config.toml
n_head = 8
schedule = "wsd"
decay_shape = "linear"
seq_len = 512
Each number is 500 + 40 x the weight over its row's rms, rounded and kept within 0 to 999. Layers, rows and columns count from 0. Numbers have three digits each. The size before them is the row's rms in percent of the matrix's.

# layer 11 MLP gate, 320x128, rms 0.398, rows 0-213, columns 64-127
100:466432589535502461514480525468528457495448542500453530516554511568562525465419467514505553466488440521476566504477451545561548518518514487517480498522495498545492519563581492459510445500529482
105:471483469414543527517473557507509477503491524518541465501480544495506573552505485530478452586489517508541578615505489523521509479536493534499463546446497529508500514435499474527584466509529456
100:478549589469550523444534491490473524510461539437458566429517504430556563433520551531502450398483475539544487419498498533500537502456438466416540497474513508510548479493587519538574459471497428
114:468472468476418455508475457449504466501560479573475475574465468491473529582511545484474494507523476466504514480583527542419523571520501524495574472488540465481558555463515517435515439512501486
102:489548512449523571545488511476431543517524512485554513461526472507367457456493551583533596477463463483477469511529497508517463562515452514519509508522435491475512561456529497448503499565488467
102:533447495499518476507434490387528538512538554561501512488451432499503459537508474513470459461552463455552509491511555455460409543474461527521517508499535542524514506527532486468515538496451486
086:485563528554563497452541578512498526414542486495471467556520502525467513602503537551483547471461499497546542534519555450479492566533513472514411461503495474530480480448494517546500529506492468
096:477464497547520524522437478514531528483493536458482500485527529541526479490528639503551566506484505498545474521485517481532541452456487466485550569394533501484565434551460487344541499503579497
097:482499536518514480550474503510517516451457515513531522403521450549447542483544443517439470443425509505448535516455506636532534494482552554591470473496502447402492439536542505517587502501464495
107:483558491471511519506506504479460571468480552467554537471510497495513446446479529534489563526528513478482571528436483454489454472487483575561474450464481488500560513517502453532558487595584520
102:526510491520522571520605461482467495410505526540494549552457506459531497521565515537425493569538501454553509491501554592458501535407497522579493451525521517566534525514549481526520520508502440
106:463479487475512544442451460466457498513468545502489470495493556497432489538498434517445481549511505544475500513520493526560456432547510525587465465474512499496482533554569438507525482561424476
091:479525477580542540519486444464526490573537366522483451476548442509480464546556493541438451499520464454409542475514481558523532479458522433490497457523530529523571471469514550547516513569463489
110:514531520495531460517480497513420487478472541480478502525544520463464479518475437519480558540445489554550552527507485500473498425574506538510501445560561540448541515588513433480581548569574506
111:463479477495518474470548464528522411492475478420504461495548515523551525605539506504472501609529507578448468503576451454520458479506485557552470523487461494502491537503476486454513562528473486
100:520455542514458448479542475511493417430558559541391475457504481486531485502555525509499504521530430470503517535521464508528580496475462494469449482552439484532484520430479506571435524503500513
095:455465458557588478525437482523461483507506573572522512451511503520469506441533521485506526482541570507461517532507532554482435494542469557486432546469491506494467612413485496498491529514454478
095:432502414509451503451429425540546478509534467457485512545490607488457507474491547539477493500499519513454497437518520501537440520490505598527490551486521509501569514543530496438464516538564506
104:509456513466522525515459445467481553555505495543524545472550525509574501454557456511495460530441482519552523428549529476477593548546468525463484466474483526485524399472531549488517424486514459
108:494421540492466513553525471407539430515483476495551503503455535559488500508564553490433481482539434560482426456503521506488455488478610565449487435487490537487501507470519511499509444497456483
092:444470542461527529463506467461441540434541533454525443518533463519456496492518491519482488497531436504527532514486597496573518548500457456514462500475559455447479505466565527497428527490421503
096:460454497475560504502520450544468479517460470443555489490500507521553468586509466520451508525509480560512492522426496520495523403496580470493518463500482505527501507607510468461476407518479513
105:535519464519549483488472474461503522493506555449510488515487499521548513581526529613416461494556522549469442541488487548480484467495516595572450530446487466499563509497499469576495464442468505
097:519504492478556518570518426578541477466511541515481446471462432545443458508500503457425502490574451468443497424509561513479554533510459463516481455481483511544600444494528517507535521494484383
085:471512459489546525466520458554566480553508560501487526484450479473445443488461524481519508486479480540562529515502493548567511511537538508456519451479441516503557541427519447466495504526476531
101:486525528464482491486418459491473537467492514478529505523529496502491581502505505578470537435522575565614533480537472440517484498564516511464484572592468500490426511514493498513507563510456490
098:500543467506462490533531491530520537545521508416508490527442542508475486457493481565541533576491411557553507389515560505421475514487478530507482462523466463534473498436513445513547466516476433
102:447475480503459507424497457565527471474553425499550504536515413489492496531476525450502556474508517542491502533525496431513467429482499513532453488509524534550512496480545464565492503429466484
098:551548453409551566608426558510528452459547574489519433585502516528505488441521431516504479533540527536491524457511500491519512481413472470548478484493521574530500483470493466471481444580518441
099:518447528459518510523507515530455527512587514533472456510534515473426523465499530496524501523522518575520512460467504563488462528533464405468511516575487428505481572460497504509556471472554475
107:439535492512491491538498440594483499532442520515469496499501551460476531426511471514518480513492479480500549502493454550480472458565490502494406499492501419517549485617511427513509485516566514
106:445485484501476566487534509488524519460434528490464491484511521538510489464527554572399570556417518549472576481559482558487553481543522485515423467467495482486566447525471542487477485518479497
111:500529537561583546482452410519526438481522543516507537490555501523530485491494513513582501515472451503513528427569516543509498558523444562491471471522464532601541493447489503483461509443474484
103:449499493441533439500575473462537483511503478504513504547405499493524534489491529492465491571478437481476400483499519534480529383460498508537447519518567547510519445528525486518407509495544493
094:467483530513487581502490490467463453514495515506427483484519510491507449540469512463463450557480424494557504524519499590448469490469502565480444535497444575573496470505477440446528547544536550
095:476492505533428491476477490486477416539527480545505475513509460504536478442480611472525470521477582519478458493460454528566481493584595481458548418476439497454479526512507482416576519594532441
092:502499502448506511435451512574483532463478508528515526459470485506504502514509436596531484540477452478496532501527494514497431581483465508543440508412498570503546561420499520538526524428548499
099:467466472584543468565491494508478520511532528522588535566483555524481565543502532465432512481464546458487473514549491395532484531493528450554434548451462484434565561554513568530534514490489501
105:535556485520513539457443563494544455475518554529486491443492533574499513474500423467481531506452485547410563466505517522483568516448467527548496557471532523475504565457462437554476453472512473
093:514551532489515454519473490459482442521536441552495420496543469467456449507537534437535507532480549498569556515581480516552483457427421438457456450417482529568503456459444493529557402518541535
103:537479466512483435597508413518471453474460484514473493538442553459518454533512524533498479428452539529543455489572477474468506498547503548538535490475526518455508464560542509462582520503528505
087:437461492503501520499442518595540538465497563492542514471500536518544476497496487510528517495498477540568478490491515440467452524498461471504562544514479498452515507492488407443447518467516470
104:417443560519536460522515555495481494487562537513479511465484521496480497464515551516496523498494519461546515456488514486474490515492471432487504465442499477444522503506441447512524501486484471
099:558584459513581493526569517517453478490473479484479519526586560518497411492513527574470484516471476485473416475509560561517545502503525562521506365483508482448514505539516525508491557436503461
102:512537475509494531529496460494421476475475566465466524474541589537496511425566508499503504467539501541468557346522559536514455502511472464490554484517481496481545502484522505515487561490555494
098:509489511470510495601546536575472518542407483495489449453566594536464489552485529505449502518449558533526543416491409458470522480494435537529513460539540494463557508483504457453431466538502543
105:487467477545481475449541464515598538438449466521498481537536480490591513508534476549448454545504472505491547527584445515570526536488563531472553482486485474477477471479464558505537545580506520
094:447446468533493467530492438552486525515499502465642471538451546486416492541471517576508555506477495510498481456535500540469428453498507479515426519497481545481505553467565500532466488530432560
103:495476540451425480501567429477470477503468535472460462520488500496517526488518574536461460538524473485606501472522592537488453522522522455499543448489443493524492525460541503490527520506533488
102:510448547438499501476474490497504511489512497596428577524488496438482474487523528480447468463492537572517568552468491557562512510469500568472480436507521517426503526521482564466559552506495469
096:489431518455531495533507476496495520482490526514570475474573513486505449520458499494446562458509527412525529517524516479518505507455561480509521479521469505532478509484486514550513419446557516
087:483492480556499528510529509531506446508522527535489565478505513448518477464482552484483427472520440499531536559515506533473512496434521530478484499462408547508455398506524534649507448490532511
099:482490548558432490427555538466558466523516487499443436517499512485552485502505499549456571590533530504533497497517512473479561440411463497475526505506471502537497558498537501520546519547477483
091:420477566497537531522474497516502559436411526496425490505579497598492478494525507460512418481517560479497472482506522517485527498438591428545553431552557479477452500532510542488531515477513471
100:434554554461447445526525501485562497564538465502433506510426456556428515454545515507453475503520476524510555535448447452472512439552458519525551491410571492436559536453550489520515441453500460
096:494587456478558548536599407575472487515493550457395515530505503529533551490492477573462474579489463495561476504428493559527483481522453577520518484512441523536502460501518484497501525463499484
088:469525544402444490544518506501526536445488472607508495508552517577529492474519484563493521481476492562485430481575433555576469520591482525499474495584479501463494520532505496530505477521535469
101:524486530444558449488496543480524469497436439474529506555540511467485478522559592487523459429540510573517460488480440486540521529466449510514477524496473471432513559548495547517524454490396462
087:471494438457484499536511532496547525465470453605470478482480539473495526576540517534500564478440585542503485575447414520545442480406493531539550576526477481550537528501523520574538485457497447
099:475514530520500528503485440456550545507532502493490527483550552520435530414582501477472459513545443493549396542483556505439515546473542543484461513475522509535503517553543514492538443449566526
096:579451489506534495476491542505464528497512513535531481531510553477514417513502446463446528435465508536469483461495517505557579434509501544491519477518441489507521425497550505491555515603449516
095:483434477475456502536444532541551530540539569456416495497472525461483482543495472574513496453499486465519510457493577547496431494528465498445497462530493524546448540438554554461565564494444493
090:482488483455509537552499511432527487500485503517511464435464465527462447550529475501414482452506559543467519471491430480487528490429473504527463495411462525525551432496424430520547453417495465
102:545440489505521505452534531547511516563534466582454491502519510418501478553512513478421448553526479554523515530507481437508492472526480474538489448507538497458525510500495512598451547486470502
094:474514442461457519520482469491473530516522410538552554478448523623497549503570482482424515474487488502527470484515486521474490485504562492498513479520514461507507402466475435487453499508545517
099:475506490562518532527474438492472493535562526478507455465518498479547561510429524562463513456471432578518514531471483513466505480473493512520560542480474462511508473509481624541512443461522470
104:533523489457519456563527421461481538433499474477492510434461578558528474471503510530468505441515544478485493546436501408542523431518488507443496496474464502481414511458541460552537506471564472
092:465498488479551472494477496426519528440574520539502479478545475425527495485565542467500529505544469519509466465421566504496460503505562460472563446542490470477514505442479472465501484454537451
109:508464471444420562563499511468552512474514580522472460512495504464486465563493459491504510503463465488564538537551573570488574565485475497501497519489533455488512584446465506543489424532456437
098:530487474559485511492523566526518550447576524504525463444437502516496440498474572569491461473516560508446521477414545553437476541457476525535468513497544478532558529486495462503507383574564523
099:399512473504501470458497467474542508418461475511598531470508470587519454545467472508489503410499553505523523499538466410557436525543521429476476449513539539531486493488501558477406553577494523
107:460475595577540536479466479481474551513484507495497439471582470519499491406584480537466563483530480526438564482477494482465526479435480564494503532433522540478554419510394485500588482506538532
101:456423564523471539556464478449511494538474517430525450485450503489539570440500478502435499456454486579478465507578525514534495499441445555487490463483415576516533493474530534465482519466522490
101:527387454546497543496481521465532473481441509542519483513496523495473472538497499490498520513570562417504507503426439557578464558590494519530487455525491487519528539530584540523563560513535558
097:490515497418519434520444447434446424504488477582490536487444474543554528459514493525502357443452536499498513562502506442528517466512555540543442485536475469483505465401505553514471508486514522
097:435493485482550485489532457491502562531397537573477424550494490597541628497468510484437562458458493439436481506500557467525502519458476501451488484485475489494526514474485424468479521518508566
102:510496520493580507477466508443506544487492533505491563435507524523494525527528468518438497421521506529532402434478490421552478462425463469506433510461464551488569477497566472516555460454538431
093:475539457458512508466484516543538438470546463556523589532531533530549529532479507441557492505434521442615490508513562555487470516509537471573558560454548530406512474545557513496508493453540530
101:506481520480444385499424499474536466485502561451542529505486492475602488449467508460487519410434471545487447541507470494530514439466507492468518593504540480532456468544564461522481453446519411
088:460553576490496525493543472528502566465541569549517521408438515485534546469541431464442456489495484491562438468512469482485462504486523517522461493431486542585476471505480501521517553479517539
099:533545542486508501484463430456454583532469458468497527512519510495530514474555464507488534537488493555427544538510500488491429492483423504452557474529457551421560535499461536466482484548549507
104:430560415472500488576484456522494522521499425471503484495506519567439544423508566432501467546519456544493537529509476546508516473475481523552511476517489620442524504504506489437499542484484474
101:518468531501542535521534475511462557517570523545606501567572532487457467490450432521496469568469542487495461456529559587538513525482495488501469471482511559497495522512510471471592469519519541
094:456524531567504486438456467480524517548466506548457446498569499506528528452511562521497540522521475511516530410574581522513399450458432450534547478440464551528487549468485481473536518507539467
108:466460476584562554585534482546567540497422550575464482501594452522565553513489491441467577478455486577446476450501545519509471464530519530507526489492493521485502500559511505473540454541510497
098:506478468522447506482453537514638462507519494460535506462500454557580502498495605523552489464509425549559522469483491453581514494485473501508496506443479522523573561465546438478501481486467493
104:478448508488555543522483467550521487523487435504557514516469474520491573493493502507513558511492537472520479474487542578615457552474506527557457511469443457484557499501515517534477512525443487
103:477523467521500452473514503557503536480495487534515558485495465499453483538545503433479422492465489476424486562421546532508500454521466487550407438535551571527549583526482579585561514465508452
104:528489421493493443558491484568513459452539462450509500444501515473468426469451459563466589494421491496524499521532516515504507475490539517495521492455512515515501511471522460492443492543484545
101:480519526478416456412515585545556602503472507457542465439561547461590541488526565526488555441483494512470496497455527463497491437503400517454492534486468479498575564469557497481512470518504469
100:474506480489476501431513493486447525511555474532483509454556478443494556474565470440475542456478459489513443518502523421500457603479458489518600491387517529428575524551438525517459496570431503
112:461443476405513526504543552536535428548502632531615478523451519532520480493517513543486491553451451535444521470566501489486564617482482516490506491513489495519533514455561446509520504554496457
105:449540530473538513478446487467478471557508469523494500548495471566503530525559541424525512525455510531586488470545428433440493473564521541524483507508488492505529586496482495509500539492474447
101:416515512511527466516447511485490532504488577517517471516497467550498421542423486578519511527458475493520456372535465497583556446517506513482486549461437479508451498526538476515555461504456486
096:490428468450550513580499437397484552596405479475457465559460556449508535537486475564468527484490516476565505492524588466515453536532522499470520462536471570465532458502528495527462502481592475
098:462472512576502540520491487497521410509545503495558477538473574508516451496519519533481520532431543571463525483457438449497482559484534455496482529531464432515489492433446427512462494555478486
103:512483486424535548542463484439526576499520532561434515426532463480475548509440456463476513546513507420528504515492543503467512524465481495474539421465527539461444510495481573502563544466515471
098:471476494523492563591473492496509537460485488618466450533573487495526518527597515488529483513532519532427554616460490506520520472511550498576477501508473477482504456524445509440485511578510482
098:514465442524518428547460522479520505432469508577485463528430533488519511546467517466502543487539483539425484532506513485462536530464462525530451565517526486526482463497560543534484513628443403
096:431450467494589532491529549438450499510532522511467524496524581488523497447475493529463541558499480590498512499513484509532495470545503521486525537474570500510577488497527494551512537510530443
099:529468515529541536548511502582562486558552478488507444496491462501491453525521518559467518535458486469514478513490574478506514441439481517573410424518516486552512521559518447521510506526500502
101:440476435571473508478478457524521563476534434498432392503555472500541490426561533517567502513460459485506557531543526488472520576494479463528523546470449515506552500459492462517491467535506503
095:507581415479495504541460464529408473558583485494571521528527539523491491502468455536479466535471465500545467540448475502453489454504477528470470443464465465526458584497460527510475517468426493
103:459552455503523482438531487480545497429504548546572514528513471462509535540534479485499553392527469573561475489626433514428515515524437555551438507567489484542561444512440493541510514544478484
097:444509547590504439522477453534527563422526493476589468508485449474511435541508495524438552491493497479435441473460529547531458547482565487478466536456553511428485435532493480544478531499489423
104:535484481564440529583452509519437581468542436553472442532537524577498499505490476524522547580407536476568508543464536498523569481552471494530519503450454507487455484522535469471519534556492485
102:522433577538550581566543488473504489544464522533449446495550561494547494475519479515448509503546490545523531472454486582527460494468477514502515515506569586522530520496485533433541537501555498
097:422557492465517483458503538488555503434479546468529520473493511464516485487554530509521456467495483535569456477525499416467524502490442497468471523448487580553514428482542485639498448505529483
097:527542485485503450567525475500459575527532498448521566475555510483518453501520535453458476514497478480537557557549577500512496437488532496485457497511488534403572504490503543432488483446534467
098:486495488416464525450531465464525471487484564460510569523524546442539455428481527529510510464446509440477424451522556610555521500561518531553521442447514507497496456487529535486568493501492542
093:395550489513490501483509505519477529436495468540507482432463510525529457463516600552457588520495498446470476496525464560566585532520539492492509457505424427466482406482485504459530478499570498
099:530506513448517478467488522472512585419506432469534503565575523472480476525552503506539520471556531460579499473546451450498453566459471506534511497439499548427521530548524527539520543516477478
101:487522482490517450510433522484544451429467509447441513512505504520540501488548555438526514530510491505484460496529529528438469463423520470542522474500455550546510478460542475559545538464542539
096:469447540475477431448525503531522529467537472433636458498464474460496556581487506508434496499479515434549526486502515449524554500426461505558488553412492555504518461558472546568508461522470573
096:537434504525549477515447444526494521441535482559517500492400493481554419466578421426428484509528539456494578450504502565506531454509529463569529515475521507536543482420445516484508514539581487
100:501480435485521504551522470443480513510477498553524490451558556433523532583528502547538490470511478519540469477542506515479469500498426561488559431436499532467452545523499478490518525510471531
101:522477540514622429496528527460532419498514566536436489494484528472516445506492559561489443542534521453529602516493493464496426470432492540590506508472504517477533504471463476523460483600463499
097:412538555509513506457504527522511497383489521561515468506482525544608575503499503487458555431472504453513510489545504461404513477496457534455487505507463443571517511562501524498465470465529517
095:473498498489457443510469478491467498495497473518399463504458543511515506541553542444488516576501412486563509553516504488513501519535513539579449511521524471502497516428431472423549556550450509
104:440506496507525468453464510480523520421545590426536518465524473453516546459485510510512442408480530467518510503526510499503486424521517471470475522449480522525507446486611515567511501425526462
103:474557514506501523552555519485485516478452529514450500494544553522497526482530496583440520596496460424539524484458579515555518542481462526499509495525486488517577533494414473453544446537456560
101:487477517519445471568455575512452582461506407508581427479563514440492583494502526480499512495478531522495527510514498517488510513470467528494533511510495491473490471561446490520513503565567469
105:464482496502477520495402485510440503523587518554538516513446383525506506480521471503513454484504477514522567513506537497561488518556469490540480481475550525480437483438503490505519523511540540
093:454459474503540461530485498509514571500498485519490551464534379563528560537479479504512532508471450536513524502529432489439487434479470494520487421518434516518488508536493506504488543467437504
109:496495400485484414510559532497583524475526475461514537497480539504502533610474540488517523483477477519493469495474410445542575464543468515542460435556536506480493474502531461560480485564527469
084:448508555457505487514419479473483508566474452477526529519458495471524444445534551476495527437555624568530472570537445470538541483487539442450528540446498466533542440561521507483519471516497465
105:463471542553463496493603426550539456510517422496503504487486476527487501474487549521502560510498500461478526510520545459544559475516531539512485413421513489554501436473545454512530504504532505
098:473458398537550561484537494567464477530488502592438450510553463494500493501518547553467526550481477428436544431479534505479431488488545506449523511444527486505542516460502517502505483610447513
097:480502491489557467552532504502500456484476466488434445471502466525529487540525569494544470512549567599523521482517574538533479505498460520497502556510494463388515454439523500452559446510522454
105:541411479537524510545484452505474483452511496527563485557490524499583414444547521459509494537493421487492562508561481465483491518523496462498523587529407541444583482507523490453545558546503539
096:445534482490583505477522464538495502492571533424553546478558513565521559467607497449515449513475520477504443548493511476475495498471557538516451507402479497524566508510535450415475502444507532
092:516565536450528495489543429497452394505537447496453442475515580503474415538527469531493503544513477460514520476471465508479519433480506484486531466471502505598567512449407470476527414514492493
095:466450481514479442515504598466527480531535479520603510475491535462503443506560484515504482521525518567468558423446459496510439498482441556607408492536561497438509490497531524466502506532435491
096:452457544601499461521507487520481459579494512494450496415580475488521525487503548519511525488445545474482478498399480493501500514499520496420501465449484536457467477541466421434540585485538493
098:509560498508575498530500475515488510468431501551472505574483481567431499549512535469514491497521482478491479541510469561486587481485493463529476473474464502483543563469523517513508472496560561
093:481553532552479459485516500545496485484501493557543514460525497512466528463482514440475450452531555489539432475451430514447525460547405454541473546490543511529528460452534495540539513435464452
099:540526440563528503533533432565571526495494492496447508430500492488419531486472531410464490523442538476523543533522429517573487480581580512604495510502448475471504455512488545500507472499561486
100:438467559506490490447446497548512491446564556544453481499429532515488488492458476456477452548489466557535532466476410571505547460502523517471421535404531549520529428419498451471458523490489440
099:508504531488500526503555459448606525489475542489511533524423530449514531554505485570563453448482495481546543508524530538567534531429489499495448513493491537457504498508534488578496546526492473
101:526447534555547483515499505526472499413484450529495452445464517496549466543560470484520418519478516475523518498553497544537524542464503509506461493446475539446471539504569499520479528465492534
108:450411525456474434540494424488514508492498520471436471477494468535449487447537523499525523532498514537486549534439470524541520550450513552514554488558583525450534473486489508514429496481480473
146:482471510574583592422473500536549519525521451424482523521474494432481463468545469492561549460469544500481468457533507511504490490545509534473511497510487536463538553482460471463532412477557501
094:507544483456538475383490525537488498508481439490494474532508481478472456516532580505513489429505531517567474474489503462480544477558473515454506551425451467496466531471494421518489503403530490
102:474485522532481549466412495414498520462549508559504534446523457499577531462523540494459526456552521457538518572498433502525511541505480482527549498481539510471496519420581491495465498507573462
098:499531450479533499450552469540478519537522475410420576505562522483542428543605458544541606510478484533520423490518538517542512464508532524518504498506497542485513543486478430423578475547505531
102:441467479589530501592463519466510570480517490494482459581404451563485430518505517482511449508468499434487519509501467524474476437471505533536433491509443552468565525425567409482493555529473421
098:494514493581506486574421503505499449473435505414504545479597490477505589469562459515422471511472488503443512491470506499516447479462489468448488507496472564549445517558484606516564526526524486
099:424480495577506535484550507468484486509552480530455507455503488477457435440534487500462426466534476514554484487475480536445467533435553474447493425509554523462507543513549469559545491480469488
102:442527517502512535570503461529458534489512483497465468556539478560442526522514502541528516445503501529511493472490549480490535556580501509565536466528454421507510480481571403519493445505543450
097:485555518485450440522505534497485490473487475474517461548511489525464495526500557545519523433531440484514483456569490475571522604486470529546544470516532474450488414496496426458459468582554491
110:498504535556492502445374465464521439476508515508490481452556560486508456505473476562433508537485485564508486488569531498530485447541556546522507436524456548525473490576521473554562478556537525
102:467423438523533491491476560434504487384528498470465582529514447523477563559490524496459517412496507478587527479504511550445553467477508533531433459547519520455519560509561495469517529518535482
097:497501509535536556513469534567548524571503471465435484523488545520522455486507491496458517519494549433534536486490509500563491419524522453505454504493521490519544533461578460451514463511449509
102:503567506546537504555513527442430604539416506557443496468492571470547525553557562486453521550499470472480495458499546546469576452481479519484472452509505474498497541520461421510516522510551436
094:498497512569473459524506512531501490526538544468462539464522528443419520470464586409508459453488465532518529563500610480498482532488478515540461498529509567475354501516523473556432521526445512
097:500517566566503438468509457502476481560497551529497489520483510503615503464472571465555555478482540472469485525522470459462535466526439463501470512500557541489557403540443491477504450547553491
116:442435512515477570475514519446588481471529553500481511513479502502424534493468566492503470582469468489478491450495469529486499505473404488602458434554457517445521472577556484536487513418501511
098:483494459517477493506462512454494496577509483522457556444529486570588542554550523425501472493532458476536494546464552496569431508503482485427471545433541584487540469429522496489500467517543589
095:474489493537507553533473524587519475488543475478519535488513501529450534579514511653453472481472484481491589546462457583512454468539512537537539499436455500490488488512476517460515465578528459
101:408533544510516552475510498470453540483508486498522537495522467536519450466608505492529537531481553526531480596489511432511475515496573489594503511436528478570586506551443477482506439564526486
104:461467530536538446519405469602560461489504567511565473541515471546568442463545549486522446501449477520501500503577490462541534493579458513480474517503510551540596501525483624492498473503499463
102:508518484504540494527460442504540365460540529538555442517490517566525522590502534568447514525516503495534534480501544445508423524560520496554521494449498525493529478495503572472530516480498574
105:535467480509530467520512520480527528500529497532498481519492442571500446478474561561468469512475449494450497505496490485495434514494515492516430541535552532587477517549510505545505477474535414
099:493544533500520526466549422517463486478555480481475547475450490548464533551485480606437519492476502461556524477489480512441528547553527475462542483552472442469531543462430531550531527522493516
105:510526479522522487545568492489489523471510433543541486599476537423494439500497512539494439558444514469493463541483509555524597463471520481569442452455525539488572523504563467489485565523510529
093:499499479528456481487506517520514471451517452501507493460517489490567497517488545435515569397545471509468466549476547461504414497555521371468504482467516439540501445461557501468557471572536449
100:461514575521563483518530493514527459531568550480520435478493510477464456535491489551561528476418501541472517440496567518460451503550547480502524496413423436518437614483529500452500492469463511
102:458531455529507480528494526402464516595460488494559593504529595491448543521542523513521518536566406547458549550528464449502512478464476510496535468521555560519525494524454477535552457571507512
102:532482557481561519537492452521505488527549501489419500464435448547508440525486551507500451613450554523508581464481574438525464463410488508454483501493462554467506558497531437508562475437505400
102:486451501530554474569487458558477560494504492498515480497531505518490519444557465485529439559483528475583581532506506524527544485469505523563504542460509470446511491506485441526497523449525558
101:490489495467526527425497432454540478406533444626472431472423488545476467506537443420491480496615533461507538472488504513512536489500583531536525443527534462528502522433518452500499500571532490
109:470469496484575531510471515464460508527541455472486491504519579541468447492562553484525495535580507488519521472548492562436491515515469468524441602501519471440498495472484430475513541472505477
099:486511469520463512492469495494533478585535460510570601550413517519491479513506495490467497549491547541409485466529501445569523460428533560553442472556514547548501494497509530507546501509442477
119:491496488526373497512452462471515512541569562542447530443488522493463481553509481530497595450535425529476508536519543550420425470519481470575500491460539449490562521492486494538582459480423459
115:495445459485550602453486434431479427500497471487504468582518536434442492513500500511477489482526436542420447541506543520469574483530459467520421504490435491490517449481491454495500533481466586
095:455515518545568533479553560558512559529507476540498521517505506467513562460536466552507550545484529451560513492541544549560441532471569525479454537500431541514491498583598463537477448536497522
104:494536470523466540559488430454489465429540465562533504543489535468516491603497557544491435492512444551560451477494514561452525540547534479519538485570532548448520536510422469434499557514554506
092:421468531524467512509419499460451492462527429567512470522571483555545553469502503523427565493459496546497481534466492542450459477521454482492550442451454546505527480585478494458505460493511455
095:475540561500543560505479558524506476467527503555554519503537457538493481545447504500439526409415493572499566450500448513486500492540493504583441568494487465513509440554523383491473524510565515
098:427552522431545463498525484468507483558479454529556541495558506460476512501488499525487549536472506469566523498518511458440512530510497506478485504494497484516552528472445533487472449506524567
103:472458544465554519524532470536453457516551480479508495442496487435530564556520557589493475463569540499493568503491458547533511448481527463567481463439547504473542536531500425533578544492624510
113:435581531497493435580477525534531512490520446494563510459570506510518512457517522459538486575561471540430528521555536554522498445528501474508521495482487473518509535466445483526491516446451490
097:607494547477562522515437537478548507511503457531532457544586441530512552422462544509472534456508489453523459465534508412554497531437419483517524464467541602475556487436532552539523460507486528
102:462458470537535542513461507536554507425500503515480476407526525508544491537499534484411586489421483467507512483488523529576475552486510503511534497504535562424501536511502560471519537454539542
092:503438489514535409498539471457519503429483496525439502490580495450430504489422507475471462484414471505514462541470433470433489480503498518450465525403476545450498504559520497516532470495486547
093:458475522502463438513420479463490562472490540517546496486461389540509512490523530346499482478551503481455486471442457476469471520518459529531502499481488546485518526426525483560519500475465498
104:481511538556540536545520548559514447553531514525518502466524546477539585571507466444478528494467542439533460445524525475514466513503504499561477425509490546545481534444545489503525471537536588
115:462521480473581500392465479466580534458509533484519537411542482475553432481546457555521435447437525490474555499526539518549493536535479535588468524505539559498569506436463451558496550525567501
110:495518551506538558496435426500493445512538549512541416499536566434552547455481497507544505430451577433532577548418499507466497609465500450470487521523493560478557521533517403492536477482450512
101:529464522564539561500524473492556422491512469447510480546545585500485498513542497530519493509464560521497467511502547539536435475547450508581495522489529544418449496554488489443615492535549465
099:529455463487486438514510465559518496415544542463513438497547504489479427541546568536539544497459485535543493522590502475456528430514499410542521459490476524535499541532509426540520567459516513
096:447489461544487453530440523466565492462480522494529499486509529477558468494501537536491498516462516470532435477528458486577447449498530535431470462487522438541501541477508462654471504461567462
099:517503449527508513562422495479449513517597486513517476466586581513504488537520485528475458508445543504458511544495493552432549540481484513474436505459520476459504565528447477472539502541476542
099:462492534490537574472471462499473515512496558523562491525511446575557479404518486506457491498494464581383561517522498522543496492530470471464466520481556545478567495485462536525525540450392466
095:454473458558501511502468482494469509545495528492494556560517496521557523486515457486492485478490501466537421487576504588456401497539512501495434562516475526434518568371513480481480548506494463
100:461527413558475532525445517496455470482528542548508566480533494460512504463500537414536420454556481551532447493473582449433490520535532451498526518521453492467497469423467474534523493526543451
091:438559554523532509483456426527483494481528504511489470449546522555544533467494534557505511489512515507502525391521579479491460468531420505489597503451450473579466468506478463463520474529473436
098:495515459590436467529539443499490448543480516467510523537518520464592499532486502488461500521433556408500476509482427482472540494477508523480479549540553582497476452464530455494523496546489477
103:529518465495477492549515442541484469491502519400476437536532582536456522476504502441537479546502435580487498496521495492510484485493426505511498482508511508526574489534579436575525487530469492
088:487508480543522546492443589512533581469547454463460390543465476505538530541510496563525473488520479403521586455430494463468509483511487512498544471473426536540431532499511516570580559456547512
101:480473510554504526529542444551472555475549456572567490515453515506558436563515566468447523505547531522484565482523474524544535491510513533468452461384509554503515531465498485537481503470460528
101:477503479533487466502486434531569482478529581477551542519540499529488464533488539530509493533547466457508476515490503539545473526571546468546502552523449471507526528554513484501575567552460468
103:521506439489482564481432478502530442429518480572505527514548501533478560509471483522439535510489472527440507471447456459492511462549450500514547572487453482459462493461448482527458475452477497
098:438399563491546574498535522498559552518566457494488485533469510516491455504528476403445507534451459576489525476518447506528434473504444565489513534584505504455499518563503496500518529546533497
103:458435526493477460444496489588520514443516559412523494452546530537557504503581517530505562499456522516427492542450465617542519509494500514523511456501504513465527530482541523446488509542508439
098:535491471472480557549500475507500575560418530518518534496511538461522532498547490485485588486568517480471514540475450479544506512461484506499506512506530495450606534469388534492458531507575465
102:468472465533483518556445500536542484502486533546481538420520504449521516446578514507459481483454501447491523516462436505453542454455590503466461502383497484548520384440498509626482528508533467
096:437464529570437450541504463419521559529510520496476489497556500381458471447523522520472545467501504471498483576521400443569473465436449543503456441532532507502572564493461465515423521545509535
098:507449509468414467528486467500471536484552492464464491501568552491499559495490532554553442482460489480496471486562501542522490523439461439536505531535503495549500560450501537456519482506495527
101:477457545603590474505401530457519516485505511521461495478435515501572430478511556518479520479478524450467534424414559459480510521470471449521478489440493450532512443447514492513530425422541515
106:521528508529590537508449492470530464521516524496510535511474595593492525468503437464471444509454508477604442515494524517520519546495426582533564499467496463519468508490521507531551495480542490
096:535448463536558483462542564582531544493545493465509475525477462521501474491429443527522493528508470530531476460536502398488460483479527521501450505493535496437488533457525489565503538565467501
109:467454659458507522531501454487548467556392521495504435579478544528507505509516429512458518513510532477457471490424520493501553505525485495560566487541496515498532501443462561560521450516464449
100:462548521515504492479550523491427514540549582574426437535493445565480471468511460514446445513486504516457557449496530473481505492509467575476548526498547481478552512364531426572516562501550507